config.yaml
n_layer: 13
norm_eps: 1e-05
qk_norm: false
bias: "all"
tie_embeddings: true
grad_clip: 2.0
decay_shape: "pow"
seq_len: 1024
doc_mask: true
train_tokens: 945900000
Each number is 500 + 50 x the weight over its row's rms, rounded and kept within 0 to 999. Layers, rows and columns count from 0. Numbers have three digits each. The size before them is the row's rms in percent of the matrix's.

# up: layer 8 MLP up, 1024x256, rms 0.0513, rows 359-385, columns 0-255
# down: layer 8 MLP down (transposed), 1024x256, rms 0.0513, rows 359-385, columns 0-255
up359 101:503562521497620522598401460398464409476523462549470433443496507438453493412471434524481419469541520622401626545456581582476390502502548537489526510583459518492516496462503513476565549411466479513449438459496502462421499550467523469553486554388592513494430509540527536593514464481557548569525407532474546475569468424480525590493569621520527513535543565505463535473565413498446492604454518467483548476345465501506494394520479571512477468498449427575515497506557565464516451464512568519542422487537480580480558535487459474484561454538479504478482487510446539432568490531446532492503478564576501450514579453485487560519452511482556511428431482545476509527483487505557528490441389541428521539526550445487443496614515519556505435585468462437504531409472498528495471496482514
down359 105:456454460590487494431530523492517519489439489565492502487428523461580429619566502593466558511444501409495417505478458489486564586510461443512508504447555469512579538483459550597456452519474527478500455522491566513502457478463451493433477517524432501584493493488509460427465505459509523433505397432462545526437595511521605495428446558578446419544516514549455422487496401529514525544481427572597409459515524526509498592457498502489492517462519604505486437616415555496538575511440489516544573526483452481574408555560454460473482509559491556498474463498468500468478616516599409477423523497460499512511442543541483420588479599509505494529559454388535493524522455508514507492544521470555407577438494499502608503385487453540480586461415590520542439548566506489417568483545543
up360 089:520541450524537597469496589535446486446588592553467412446497499456473515434661535495408554498494570512507481528528450478531472483492460522582510523460519528509495446424555588482464510446580483551533477511523496510523447489510450460507523532556503395533499502482400502455465429418523549399455432496588543461401460461484520520555511467535516553509390500525489537533432530495509523483523474485524487476533513430550564485558542576534570402600539538520520466555608523567495466448458525444446536529571458494509559523527473538492565525549492479602447657600598507565528554583539461510483448483515541475584564507518533556540425500525520554449500494512547538428438580515427494454540560490532440596465431515502408510510440574527418489507537514514478464461573546495374447487393541
down360 086:512449485537490502492538508498456555549427464449562587571466500532488502455414513558636477502588472467455451518447539445448521541513488501554435487562527484490479479435494479455549513491426530526555552493551605416473579389527585459352434493508619529561536564478533490451584569478532504539538591464466472486531550537511611516588513590386501480604464539484525453582460508455493412434602526514496537520565571463404533485523436502540502455529508472505535473465468547544517516539455566482513571456513576537471476450519440475477511484477501512480420316439491457427418539473598529486522488445538499516513426499501483478508495496423552531506490518509488491532521489488508386491531523560465537580529530438510569412464458494591468526444479513591483493451473563517629528546579464
up361 102:464393475559538428534438452428577501553525519518525492498589412549536512508382494565502538524570410403569473525485522570453497523505573514539496509520456555473555573536492489469465515459464528555408486526449538483527485503548487395471510555439604491573556502534440600396482478510536484507459445477443503510506534493572396508511514447505474461506500430450506496514437568467496449438527574510526474478545423516492503470504508492528490584533441596424452535527472480422504602438420468507475500493555472522461511530604492589428511528510414505519353497459424520471499506463449449481571439446516503509464392588587484444517539562526595500434474609569454630488565402479456507584541469468512564564452516561495487494569510442523409404444485448570495465506521459459511501538571516
down361 098:458546574540496566484448558565561617525464432539469522464413559472500497475482443495568497429492540549542542459483493524457495453551483416562511433439532468528534490465543430552563437537571437538573540482538553457444517423498606452501490512468446511479525537455489494523442576575485567456524456514562526473438498503437555390553600565566501470575627377465481489504575448601543541565492390509501554436464508460481481506496548517474514549504528452481553540503556502593459423551547545439541491395436514533472479486459581478555554511463571384541484505447470536527580520484530425557557566595501429397462523516513467504504465527605534466513533508495478583545414491451556473425521623550458449490423470475483502546534513611474539501494512540500521412487496569506399502484441516
up362 101:518479495514456384486534412529441550510575527446535596486457487494461480537511482588586474432529477486546481421458458534481528521546496594401484498501575368418522575597509474405408507481450505517516527549534535542488424602493453559495523519616511400563427417476438437459511538455540526409545453439570511480512560438500489450510525535431427535507430540515547516498547496459542474510535594548526466431478518588462511457512565484506464539557432575539503414446425535628426456422423466487499529495454549501521488497504479457544485523565529591530467510631535410460471474447481523469575491437510604512463527496492538450434445478505539412518446531624597395495526515544423485533540473507399480497466532453449530431443479486525522462529521502506519505422476507500521529466444468
down362 090:513461450522518574498558497486413495487535527505502521556479572464545530507439491427438465579524436531469476593599502497584485612438586461595585452480377537533463510466392513513571541522534483490526457474503504485522514616464465479628461513426496588550537636534464564469579480522517515486573536517474505516466512526517525547540545467499547454375510567556482487511438483555435536520551474527487476501472408457494566534477458557451470453500549425577553563592466485438620500510550517509465520438480477457506436465564389495411539512502502512512608456477499575453603515484538502384531505558544489580522504461464479564518594495519532539530577476471487446623437514438533429504553532533517524448452504577491474548465500515508376458492496440493571476576595476482476489577509494
up363 093:495513517517464570443383497455559463428554519519499483540391454517592442522473474528464467459464560465477443487448392460570516482456556455463577491463469498538519485600560462530512429448449361536486524402511525498562503475476544488487475461577633519555493488508395490459535530544519522475504546555500580554483438499474436501587460560566476455559440499522583564436535533521547484556494631512455559487551516446425549538484545463483573558480412561567499466632432456488533524561503373440524551500521453527438564522549478500573491535519533516503473492526512584521403492576458522540593455536533505566489514475572427554502572588641506507470575448453575537445516511442547582465532460502480490460521464517529474535464486497502403526464642486464467496469448558465495504531539480
down363 085:528491566473506473499494528409546478377474477437488489506389417399448437418510538448482501520458484489491469421555454505633525510582493517466533497482520491530449466518451439524520548435557470431523547478524569447391394380604550517504495533536458425492543462552522354603396536479485593541435480583509497517455496521518407561446564495477518502470564546498536486627593478494439511498514487493526500591490375509467468493512483514504475538506514465567432477526565445531453436539489535449447535533491458495481493579532546539424546492556516418561371508516470466507588537443409423451513446507478518579562502562478380531506478486475542462512527546410436563479441490547498503474486441509432443487453459427402455592529456448450488522539501521516492478540468558495514549485474479
up364 102:490483512529401482492448525530480533388470502410594568418514487566489473429505525484487462598467444595450472483494423466455508576456484500594520557393532473476471557462477492441546538486552483517444585497550429538429480563494558553457566573482572571467522491456480571568520520455537473426542604535524421461506476490436493483462409545516454503528467567428470454532488557496467508535535574484560505521452414503587422468472471466431481463569453505556519535551491393492431593513452431515481540451423525560500402596549453460454525536539441504436555470511512554488491534500666501502510575500474446565500455596445462543427562503418422492530550550470429514394513503397478483473588527461540484498459468474511565515414479554434472438526516473406473452468512541486492496585437532
down364 102:382517471484527541522495424550438460427456510523478488501446541467450482536482519548480456531483449454583442474482577518499511408552530561539446457524449494525462534525471570509473529424512439475439501370534578394509514538441517454535554435444495555578483581559511362498503541555506537583480462431493532528614494422596476556542542491488512476533572473502474520454491476521598579448458384516425508481517470432477594482545510530532562485524595461408563547452475515588448527532459428437548494518527590469536516485510521505424455500495549507509435589421545541521626464436461520513546472534489485548503522459535459601522476538435550567444389551472469539546505541564506512596443548477459475542501511545584424578428536496488452574488499518578418561500602449581460476463539492
up365 100:410592571496474461560559513511585630466530509496515485512449558547508533506563567454517512406534471447474524488479539520415442369371558494458584526422476621522482486494460524543545428465550461516484473507460475391470504492586503518507542492518519574517578548520561445505526499571523500543479571471535466569554389420543537544543583515471463546564434475447536520489548526553429478468597494503389493545535423557490381469574533487539422491529459485444486434521514460524536482474508506467490550431525429580515509456589472410373485560538474565443582521558472471478516469463484558509578477564574556453441531523478586499548545553499445538566499504494500481470469535534515494517587484470542481505548639503527572506437485603515425522517460525524581569439498558524548448518507457
down365 103:527511515489452543524538485492444452533426473443579566504535460561538452515555606500523568622433548424518403553535529487501567506535470580539490428486519515584463445526475528442538485420476535466467378503521432458560458577481518586551471471543467434514441519513464523525550576488516478555523539528525495562428523488411402531493456410454495526546528582518495479441493433508505592569519495510584463394427429463504442499398532530514544498480427463478555559533479458531511529549521535518457404536510569536412555478472522524498436512581418560551400448479462499414458512523548437501466388520401501489464502498460500553480523482483535434455454539512521572511616514380474600497538565543489590565433400564408454479503466479557488572510490504536521532590478423490572447555512490
up366 108:464419423444607489537440442321525499478497428498507464475448492555494471511443481464464520392485497533507463589543463399551464480386611509498515526504419532548583399512477470402446460539506512493500560521472567445539439455541448564559517541572619523472593477445462507445504573575539525528467456508533551505550442500534520412481574526492511483514528492499533556550581519465479450540489481420528551569532495508539497527551463498420531491594426546466525490483495457415510516502576454520472551542453486508430548598530519556510533488509511466486499506569537406542479438409478370567492537517469518391408557467608466483500474518523506449399494481446489554449439570484568442457554460411542508507460551520556499479566473522577443482500460481569492542456590540592463508561518482
down366 108:417460510445470462527450381530568517526461459450490549526443478535485596521516548481455501552583565519480498456578461505571469511490509540487536511463447426428537370523531538414521545525490538450550414453459529463440541494477445542401435530483490586539596499529593507469541501622481506430535557483474516435528610449484568582476531441492435483507552480475477406498536492545468507477531432464457588477512665437520453438484552528461492410527513477505543393489505517430527443571516572496544539471562531458497475492496599494496510424427570565393485547450530520544484538441517550569538478457436456549534556481465539479474444596555545507412386500488508482503447421523627480464480474585473461494433504415580515477439486435498480554531472487508490558529543527412540450528570464
up367 112:482502504544528569534463519529433581525526493499519558529516487507491490441437504461529506491485505457501521436525612475552497555426549459478542536572466520413474518445487459451473429555597538383525541467517446533573484475452538494516362517619595469579511520491543427504490499492476563464530451498555500504471590560508488530507503491504534565578502571535543548548505564375555583402469536517458526518463430503553453526570490453547526493443545510447447538517549531654520524543534438443555581565503575529539507457436426625569477483519456571507519513510485538527465386554566547562521496394518483471485515438556490452485488465397483467552556462454603574477421546482440496543574396463478505415512590539436470463557560475500591487523483389518491488430452426482440459520516453
down367 111:473456477516455592446420546474496474405480484464546433473488534399454539536504571571503456453518509539568570537477557523486616631489462492440498471592462485476524434453522508603524467511403548541473476556519604496558523489528498497512508471524429498456447590509513507463512517466590455521512459533417566459459573451559534487550487432524518579580567523497466558519490415558464547429562545469463460542565519603432486486462488464556491515516486502484486497542528554480461480516494416482472452472575442550574458438568443541442448468466560596634520585493512525541569561560478454427402399419468558450480442552415576481476548533559504471491482538371472445519512569552556506555527557435489528574531559467470464566530482586402524591441471502479432522417525517529530501522506525
up368 107:501527366511492514429497436474483444503489551473557476521477414540423577480568466548487482487543522473501425503430391529519535417483546540546541543531404548582508526449567534528466446510481457528537536532496372490509510521442510506517583551581602461463514393544464505456523451571436427434512484481541525461578558500517505530527476537534530489476514512561420499517596508538541494467565450460416531557531515561464522473396489500527384500552476463484535402575509504490546569547511572509556531541552477572499552566418489526560573359511490454504446460415572435525560508487496546556525507541557488556538527456428659521409563523494509490517504588601518553503520464519486546514471535379533496560580540529583530495463460588510525468549434515548494519541507554536481471581426600
down368 103:504423477554593545566516538492589528444571486456366518512537573503617568525567487383489530515551496556542552514616513465499524595565488413511519473537444522475472586506461530557581480551468518533480432553461508474565488513440439538592404479477415524506584607451490498538452516486547507429550495554552415522485495510455488549478505598452410577476462589463503559429497586515486526468428516489487554439473528446491556536621525525516525499541556540546462521477492498516459501490515471495403523461427501521515418549564577556486404593432527514509510545613541506450378487527487554500444508495460603498419528536530509475541457551517515506500493510493419521443417566564538505516494472562473543392470419433460461542495475497528530474497601439471481433538440431480557529481494420
up369 102:473532571516510517534533492542575546450536385500556526482519505552457535465473427507481528506473545536562429491531510552488490474567564490514473609513511451393454422574457399412543612454400495560470515586504626493468478496552471489431455521536479413464559429504507483585580476527402425559489481436500472546537537445473520539490422530455440494560422478530550543431520499481487436512496511565487538524494419539480601539471527541607472470516425502465572444399545506513552440509537472414491531528600452562539457487554466451505432497459468522504475501505369550487512419424486483538529537495529362476526488468530536544463518514552561543601497530472443442508545517561540514483525516487570508568573484384476545530469452369534495373461502518521569429467463475538572559447528511
down369 111:472468549527494538555405439534490476431451472578558554645456486498555549504515512484484507564512468519538491472587545542522607553473482466523467493420502524478565558545466485501482570574524471472435450530499525495517479516431444488471555545481472573492466455441534518433467456485501597445453501547457432537518563613442483484554548574415481512550534482488481476471552577481487484528524426422594487525570498427494429488478544399465464547513551569477511468531535500504513522516447467352491462549575482498518478471569479533512421551532482480521505456421430476535527476442520519423406574493695499485576555467535413517568573555483434466423462591474434460511557508505565567590395503435561543456554412507556590417530488480468487549436448495569520434459526550504548446493533421
up370 096:524525514516397482466516485492603471534474550543493461457571532526468378517487424461488430462451553455493498573537582542582492411420522485460512505501468575490469588555553477462450500409476467564537445517534437504521460505472589449596504540524505512580455563505523498462547524432482519502493463516541500528542442531469499522536451511498501452447498492532435452558547551475520587462490626469528591576516571495461513474453580499498440498545414501614449583449526451571468503546538524430499442415569587638529498519523519605443533514552543521520402458528483543466481426606499461610454547461399410428464391504587487520484481507469465394440556504596476438551472402565512417548520493457460442526506505583578458435512489468468543526522460423485509506556477534497466491449452505
down370 086:503542488479487531435592455500399482619562482434451545645396501479434606481471509487501518513422488443489461493511422494552451520570513510541499516542477441507576532512415419451509546589475521539507438544347511498511552488434410503518530480421457587481530465558536460583556491547516560473549483583510537443492553488516473452518462468491505486471528544493582488490512492435483437545476422473552491534358563529494484529536478552517552570482443454470500417521405496458528569484559559519485562514519494520558497463544460498474402563344487555449568395504514499466432462524450477434503476580505575513482564521467457469427486480409575481558513537393484487538484457419532438400393509506541518454435552536507537505521515547495491500591397508444486448493523486400533515538475552
up371 108:507499379478503522568504556468495569534519571581492469517469550495443554503428527470430468509509433486505530465559418490570526554498535468512520544549593545371491473419467504534448547560534585567518570496500636425500532524578580543547583493558504593558492485397576528562555465383462476592544480448584533484449434542458487533522511519562510426492537480542384538517531577527485472535476405519597495463472532554496558448470491587528508440635472459510430432609477410470463565520495456520428459496501531600498491567624544431502431473504520418566543482554504578518504518491525489414456525510537500497456532475488544564490455529565452534524550532550537517494459535441538480496552520511565462576505501503538455496563420520632549506553504543499569528478479555503474520581536501
down371 099:519508470558468447530543463536528444467498436411543453495492482477532541481413428514633457398514530495457421579474587468445460438547502448430534454535543514477462555512553447403474421496517411452518497540450474527531470457456473561434474535434459520504508526519438480539532407532549413446477498483462442544545519505440497492513562480516501477566482326560446530590480497505482506426547538501520490529539472526460512534550463479583402478395466569512511600473514656421572501544548594491462537513611419433522481532477415493399467553588463527574453623482436528431535487412477526558503484519498526579523386528523505461467399518520524436534525493506467436542489524462426544452467567503509572400607559472532533471518550517520504484485486474581519487491486444489551479507475483
up372 102:481502509499443445562537435489548541548596482525556494589488460480483571544472603488519527586533546464481452476502567570513594623426580517497469596534452510598518453476551523502539520583506503530572536412470431541490518451489495578521647466498476480500466428443544535540472538514535450511447582541563542528563532474445480434463491479499528557506555562461514508548509502492517434562466510458497459506434474516520432501547464501488500493521398567468510450537547551499512455424466641456584461524579509588444536538528491468489574585659570514441577490540511483463604537457530407566417532388434550491502538470549457496530503548601521441485453494586565529480459524480515541475615496530529560476501475431541482604530440437519445516461489497501506467406500589512510401469505482
down372 100:444533518524539492457461523557446561590526488492431567396484442434442512494560406501454423489451477604521581477536448452483516389515523513519498503467547454510487536511392551488557566599561427523538485545492494349422558553427592463540498500485561540553528532537595485505502525559534564477522433527508566544484531521590573534546441513536479525534490524480440487456470444543423645499458464494505529457536495520587420526456546511526470565528571426547483464448552570559419494591522465635502468477512520499555448513469568502528535426451494407522547554508486493586513519557425452492451574580450424561451526545550446510546554453500469566580611516504521476495529477512517520475400430436475487570455485560504488400471488514565590492558514523491579464498477420479544539500516450
up373 107:456542544427455527466535490578492525513518482514405546474537480499387598443527408484441514623478452505480442443549539482497433516482501544539390489564427506465500529478532542480566476515490517521479502594523537574431419522584459476529499580496473429531536584476447490510569486540553509472440447451485486452462467509519511459527547448523457535515518510592527508534554443492496526521472518520493483505559519524502573421571504493530488574475593482493590529614522458472537461536525525568499454476436496485461561520525562558647501558465499533515427476562439519500479500551593507527503627525589480570458466469468492438537412546431588495457601366491582474458449594557446491571537445469473528560539580559510533476546483531565476469613542382546519514551343471487562452533477541
down373 095:563382468529463485511513528418468487501508479553456490490430566501494434497585507551482458462584504513528419526525438487473540548620484496400517468453510539500476492612443457540451594452534476493526547504512477517565556542534507560560506488426493601504533546540476473558421403429527552422433519472475509424481467497493521545533448427509501503492511530462528532435640539512515505451515498541421571522525499501583519472519516477499408476476480582437461431339507498457533451529501483438482512536484394455494488540644457520441529465509613458465422535488486497487469444579495545439493424578452531513549520562486453552538516398478438591549534544507509515467405530480525495547525613593535574487528460500544501496557513465484453413450582551487428565531598464551476428404522401
up374 092:473435455501422445487510508569581545494461483545575522463482570487479423458535568484522434495502512486514538532429494479481454480563581485516483484388369484468467542380507563530570561482548480463476449406554542510570493632498491456546504442514512454481438444505525489553511569525492505549490462538552568461492523533499532497488593455549601475552435517531479531537562485654483591494493615512536457508495534443495553515397522594449480488409463526544466478470516531568481609516482537530618530431473471484497440479498444540487396473512511504580466505442508488526494463439424477430437544520534484428544494480518588605532435381483528517541484581478448549555532577512574537506477455527571605498490463433555496555498467467451460504463440365522576491472540494434448464578534578
down374 085:543444541586555446509514579524522459544498482499450483513526517525474583485465480459424436469526531516356451409460447452556515486511505460508515469570528549484493599515492464533424492494481588470499403634500479590468432538544586517443492633572501512566547492437496441499475462471473541548583510439512446576447473455458449525472471463482475483503535565580570493489558475522515416501543501455445555593387473494528502545513477526520533513582543534419519491442541507481436479442420418516497520467482397587492483451451508505536629402527493514515441537542512453449521495496526573473566554485505469522518532470596469412469488430616573527519500458591541549546489498477501452411562579492516449479585486480491455496520586430608495560547552496499443603530409524616557503539541502
up375 104:392515515495501499506497490484412524548563523481447590516429491507490436416534442432510608565475486555495555462550460503602546460537559543485482501525460505529501528509417546493462561473583436481496532521472465501516515545491415516498475563498434551611500413519500466420469481473582497415423509495489548437515532479504594522518473522510648556497378567502465477469471484485538453491504463509459552486470486377451427514492533479425491512477499488607444464501553583380492531482528531520468557529500448523486549519547584511448493532530519498485465530435557480474501520497546471524437532545436454483566482544518519551406537500479632475411414528521493434589468567401440430455484453612383466395544433406515409462564473554546464499557533571465477516515464537509627523430572462
down375 110:528476466401378507469458566519507422505474408655619540462589480611488548536487521480428516517519561449420502484463431469402409493403448513513513416545476432543483552460484445514380426540549419485432538464489443478526436560531508422503466533463507537490405571512524491516540551481471439552461578537556533508540449564510468498503432530510422525445524513565496511538596525472562455468494496483548570565595406556499497523457448461522489459433532545431452469517432410489487504500493551601465461512452496513484490506572520589567527517491376501530451496565454504474519560377489471541447520433529469431440480458525505485490441482492473496552626524550531514504463422425540508535511466570535411466502505503527512499478578376440565454507523451583449519465563539523508464515489492
up376 102:482498543483497480531480421468480460506511496581479447520522435572466440452594515543464406479588386383506426526467579555497462479507535599441559507574428497577467458561558463487551452540450488513569483480439459483437484534490518538510513479494487531472445504544449553577466481549554393531539554432488560572478517534465526420512489439549490542434483480497603496472441460449483492497514475532459501513547387562462433466467443463570458498555407498457521474509515501488417626459421511550465589520477516445541543399461463531461474459605552599479562498429539450450530513564420466542529509471513516414551551518549513488459409467407511490409487492455459437469561473496517487502662465454469395500451505479405550530400514521491529478603544557509459464531515522520607432523514577
down376 105:441507500566480447429503518518539526582514542433560545555487535451488566512417463536551547519440507496512493421566453439537476493505542509459421519545501461370548532603438494523492620489537538425387521448502580440591591402466434474510457461496515467458548512287500488452493573473476527470419509503556553444470542429494532531517506456422445552543482497473451500576537567469599456304497533477483473425506576439535592411572553504523521530449483536510534458530461565479548429444548552537566506431487498514396520596495505527531476511497476513512461491568527465479483556498561475493451516485500474516547452483480508445524502551593536504539509385464501443476475466511532449501388544530473438477487569494542474456575446474598469548492429427508463484511461489536566506487549498
up377 105:496531537546530457593648514587534456489427531503526497522444528509418556418558615529518518503411469604538488582514517486436484551563478484566536484540549417513561546527598542515553523513568496594526449568492485511463550557578519483544472510479558562484493502380484581457520433503525499448522630547576497459536519466444483481573421537386512434502504601584507550481567489544611539482538554519456488458513515466528493580581512453544413484481415530513491476514607479484461508561499556479475510563533500447467565530536453467611471537476551499557466428521496424575519577472493516521452622533459507485448509493533430403538522406421589492503484544473556599566515489582561498497566524466512527480525533592461474589499498527561485454553443537522484554510518475478454474541525563
down377 079:490564572503584460540589455545580445470430560454500537540482502445450504443476504509498560508488526538529483396489530482486445504574472531465548569513494465440424530428542404503517526470523393564614490524489462518450462473555548492579478499513441554531515542490434552430421439557529614508561486495558587524439478478492490535433478529547518426516493560558601533455651439464506489473598522551579551511470381467500541535499476448536517484471501559563391508577595493404476436454445457481505468440552517464540505562527501429499506458446566543570333532440482442531452439465463552535485549467526460531443454438493473377410494432463550486486508486567466492461499413514493489522483491484500424492484592500456492568439517403487445516453530403472515571530539564568503465444523484
up378 097:497564514532539445522521447484592473517509509581534392486525477502517485592466520428535497504487450494457453480490482490480589570534442445526479512556476472567439501546454518486501605475525499521531489553559511415444430492476533546597417504518523587512542428539607505488407464478546557531521447473521468473495463465459528684532568488486421406503465618500483508509492570476578464474544437600524413444523533528496490568521523560447569485515498540507460526505485414435448415521516434529446419466522515544520462499548506477527545642431586464545513541555448495565519454529535552493505542621518553588516507545526541543573492612509514470521471474547538492472462566402442421511466596509508446551546518515474513577408510458471556507495535392532650460410483517514581528537528506
down378 095:473440443552488549539545504407508552474561451464464546588564610535562558539503546520535424535505538554560497519449509532538528554416486543396560508491435499482498435435563487415511447509466533546467534487410454438485471429517482533484633492436519460450500588436429459480575558425488468568498548511559500522526505544508535474394416536510464477497475477405493502519531572520454560512531466458511508560559505567563437469518475418529509445491525435468576496450523508492523515615413617480460481511561556503457568611509594404525502537513495478502579448480465596500436435446532605548457524527462517472545492445526427465545519435470462491560556542546420578526513408554496453489542508445581463504533468508595545475457535488494520502468498406651449447562598449472419508510528501
up379 091:580515461602448536494456548495523506524493591496462490509507575563502428412561457524451453480492558511443541417469538525360529507455468556410550506406488448524534562506558538490489544532569544557460590506451553482504434544509465532519594450375547562503508385531509493501544395538516472607466469518502507448490554469536470433443439630547497501528538489509470495484491440456538508560499392478460455481423521363438506466491565484478368479566493513442460449445430482513541502483426537532524444526454496517551481509449491529494511517480449554559555454477572484459540587472448469457513525439428471466512558490542490523468483543548346458498463587426462507355532554451475471560498491483479532449464501429546588528549485477510553454501433567490419482477382570556457456522496460
down379 083:415547502440565449464559449473433514471505385560498580516473520504507477543491488536562510485603429537484497496578509412603555588465571463456438505467561522559483522518552511483531530469564538478501450552567465545487551405539461425380441410512467426513581573442577450480413531466514471494560458565502492460472535492459542462522543377449529426413497486523422642569499553479494519482445527593482517494567563570592480506432430506532497481432463511524479543463592476474475532585531485432505562448514492480529603479457538486515448520534477517487428487477491544505555499437610429487473492615571525520561494515414528457440492435495696543480498416491483525543518475482461429423512474547572482465566433525474501488511449505529448548521506491493507460436526486500522602542507527
up380 093:472587538523455462502487459504514544413533456544492498458455529464442526400457520444519434490471596511540525494479529457464387444475521489537563450520501479488563592511489379432426429555430427439582481483468537560478531474484496621471516542463430480505423442529558478413497449439549432365525520449441510542476524516422507586506575452527542448548492526467485513555625453525411475458531490559408569549463418472602596492458530480543450415441493486499469532469488476556443389484505479531563461486477577556510501518485490548533443498464568458531536553518411424466542489495618512375581493508471544544527502489460601468446525492505531464469552537485557487516453497448510426443436474469510536537415479515577549471505475574564507463510488359437439418499507501500560419474485467
down380 090:495421443468475489524543487518412469526494411577527487432590505587415504541470499497471487480555497522572576466464482421471551593463475495498454510539495469492510377504529614515530501412442524477517552510517490478488601424582614414500562588503524497504525506496441462514570584457460614535533520522529452451468544415530450473525513509450494507476501460511574473463426474479557521469518649548501511531536628507457502441418512503436558545538444515600456457549471569522510490463560503601526491525481469458439548432572581532509515512452541580411485563448481594560521446490539479598445436506510507500398633435507486466588569468498488493551452513572506425501496543482511562497514541542497488558570488438507454464499534486541448482558513567540497603389447502444482611504475487
up381 097:529548573529539561423442462506472426494524501542401433440406490528532548455563648484430410474565468472549533469489528457515501579498568494527639516598534451407413537513561503518465464475524562452439540544550439446515502477477574424531488531529517547500551551487546492506514512364524436557421540517513499442577480593444488477497551568563507536597534476582518518633539516480489477521600533513572504484504495497478518439524515499479492494505456520501564495493479519536536500418478481491484536474553579461526492424417493517485440524574533564531468492404382539515563554485396465546581479397540546443546549416496591514540518476524526549551559478501512484579507514430478418510598536544441459463467423528542479500581579515506521570484444455578469456448499409481443470439529559
down381 100:454461403520461463511578509482568500491517484457529523577519543512467587554428536561625586547471622548537513584563436516516462473523506501493412503503539487383475459471471496482611496431455508575431529529470553463530612512454476553445449446478530513502464435594466503479487556503472434453490490570547467564481466459542547527421518506465474616469491498463546513496506404535413532559518519485509421573543470494526538455485447449500516542462447536498445602438431464473476457552483566548546445584491442496392508558543530526505510563482542429458475564521600504435510545524482558469463478559489460511449505642484477554531488584556444466477501538490488490489481574559475393529304472500547482519566568470412490491468530473519547558551605518454464515504485612519533531580549511
up382 099:551431415413538552541493547594392443535558611500553439419524535507517454513544372529502498448473492473538454486472528564516535466521527488486475560544548521586472445451489489363432505585623435558513550458511541502444549546488473534490530473539550545493587565404522432510432537436488587575541590578462501466512519565428519462513525436504542434519515425483506548638512546482490485487470451507474534430584476557495619517572491494488536522474536475473428508496454469521444555550491458458503469542503453473485580499553506510529551469427510514504551471540499469559606530471473442526537567455528476405513380505460550536518540520471514458503509499439474439499487560557524463515399522451505496419469454581513515504517634545616445421520528530483594500581482423485433505553588495
down382 096:450366450507413471523503525499440608543496440495516488595546498492587567508537467421592513512533463501465404491449491476458528572436501456470533437484553577526530444472472577477573533433381532480426505509508475496518536485526489531491495479507454498436413489447526576485571515490536450553480510453491453517427518426500499500505437497463443453489425528470526418503467463402506575457482504620609439459396455577481570521429564544524423433485479459463556527468507431511421490532442597501537525456502497508518562525513462381548438563516545477463499511543526493479411502576480602569453456499455428590548500517434558501489518402492484520447435476474490528550478540570474441483519343573491631493593537481490502547481508446485491443546410545417464437472482454459522460461434447
up383 096:519439494510436562421509482599465534554494475483538468479538524409570561467452529436577485526553566466542543475499513535488499471526426565502438518438549405493490480518424473431558496612428468590565481460551465461488480525464531459562470570503402467481522474580448560567580647438554411492567487385508435495588534498544475509469566488532522499593499545581355511427578564451472523511589529459428497473494547483413505546549364499570462533542524490508423549432440524520537506496527480487516430429492456515491495511454558496409495581543462555516476457538532489536537567598510495541477608483511554501487470493445519549441534477555565496487452576476475456559569451540510485495556462440547420451620494542493501448576537455492524531533409475496484509463450447514454478489507615
down383 091:517541499485542475462401373475507467433564446570470556484434444505520537483508445505525523537564469446433442452558521469528501401468505383529490458587531561500470522452535618480546499494586486533460524527486481524531472470514492501509518473526549416454577484496472447408501458509534492424603513493502499499485468454484569429428413524535573481446541401478608476576338457473498570514462506645582562509366473482513564545470564495467505563409501478483504474592484524483518530449461495540445477541537573517465510487501482489465431605482542434443425431494477398569512503474481438529482532525423524455498504501457544483519449409507517500468463424484506456505487575520551466461523547512537528578587470471482470549488526562366527568527440443443514470520565530613558568568484418
up384 089:435503427560526534475496580569421443511491493516627485478533447459505521483477466576488459467450492579460579514506572522502441484500543505495459527517493525545503552505513466662421479451573558467526476505536512661543548532475438470464428457525519486530502460508486555607644517509548490528528633520451484490455456486511559432493553567549495526538557504512543476499536441523452477518560544484570510520486476640566508531606468543506448574527459503514492508579471536539531482464544497578503630455467511441482487552476526479575544456616406531496499593552549516540505537533523431506552544500612448405531583544517523437495489533526564467523536517507481550571498532476465457469521563598552450530577612472461461490521522482535440554535614479469454637475489424466572484520496546
down384 099:599570486532485534479593403434574477478583566525430552489462527531457471516567504494483573531521453457530510477467448453537487459476492529455504566376510475546524387485566509432532584486482477502599516506510551425440450452525604571490443513518406500461421383453567522458404531464474382488553462469448505534495551554562532531488478452554500398541414466536451553538428508542607536499439562538465505542530524410568473470540483443491507541477574418472428560431489457513500509533449509492492382521445500465532488509455393474451512599442577440532439531488443513524531575501464525461444500523497461520511537444525555502437507515482509498428572438506545477469545570532502591545462539504447475500518526603604406467523566521460517478440540508475556396524484547608499531508535391
up385 092:556524572488554566578482563485489443478420472494591520463515549456451383451468461514462536569479478528571469446464534572499524415422480436438498483546560467513413517492554406405484584560499373469546505467548461467469445510529487537475464539409486550494497449500537586503512542550552477503493523473467502546556457554496557476576529505561440491460497431552573439579596430474519533566509497503375458487572339504589486529476577471531514485489476468554499469462435452452510564437532522499515528519493457481566518514504523547558509471436487477591477481432458553511574521596535424469494488569526502432503488630582482526593558571575473479508425455513509495539592443510491454597507580472528480525523436502634398454460571476523534433471502464554493460552597424541490516521523502
down385 088:527369410458403381409566437491447509546512568550492450489449512560487469513445452452556515463546527456444569520535518484515524512449590456497451531528470536464443540517564549467439459484451450587473545580488542500564583459494487461497462480546475454430456572456518406485556467497502502580539473513589448470398453417403479608404528461520456547616424472482420461422476521463464450475505501499523444563493555535506438401418461512380503544532378421470506453569467468576440405621530542535470475553417483516527530578514560500546500532522459496552519466511519566586469465535485555508490574504462456481564472448477483517448509415443564489470532478530456465458423506584509465483491500555581515453506542486482525482458492612501470457468496510440455598470494540472446437534505460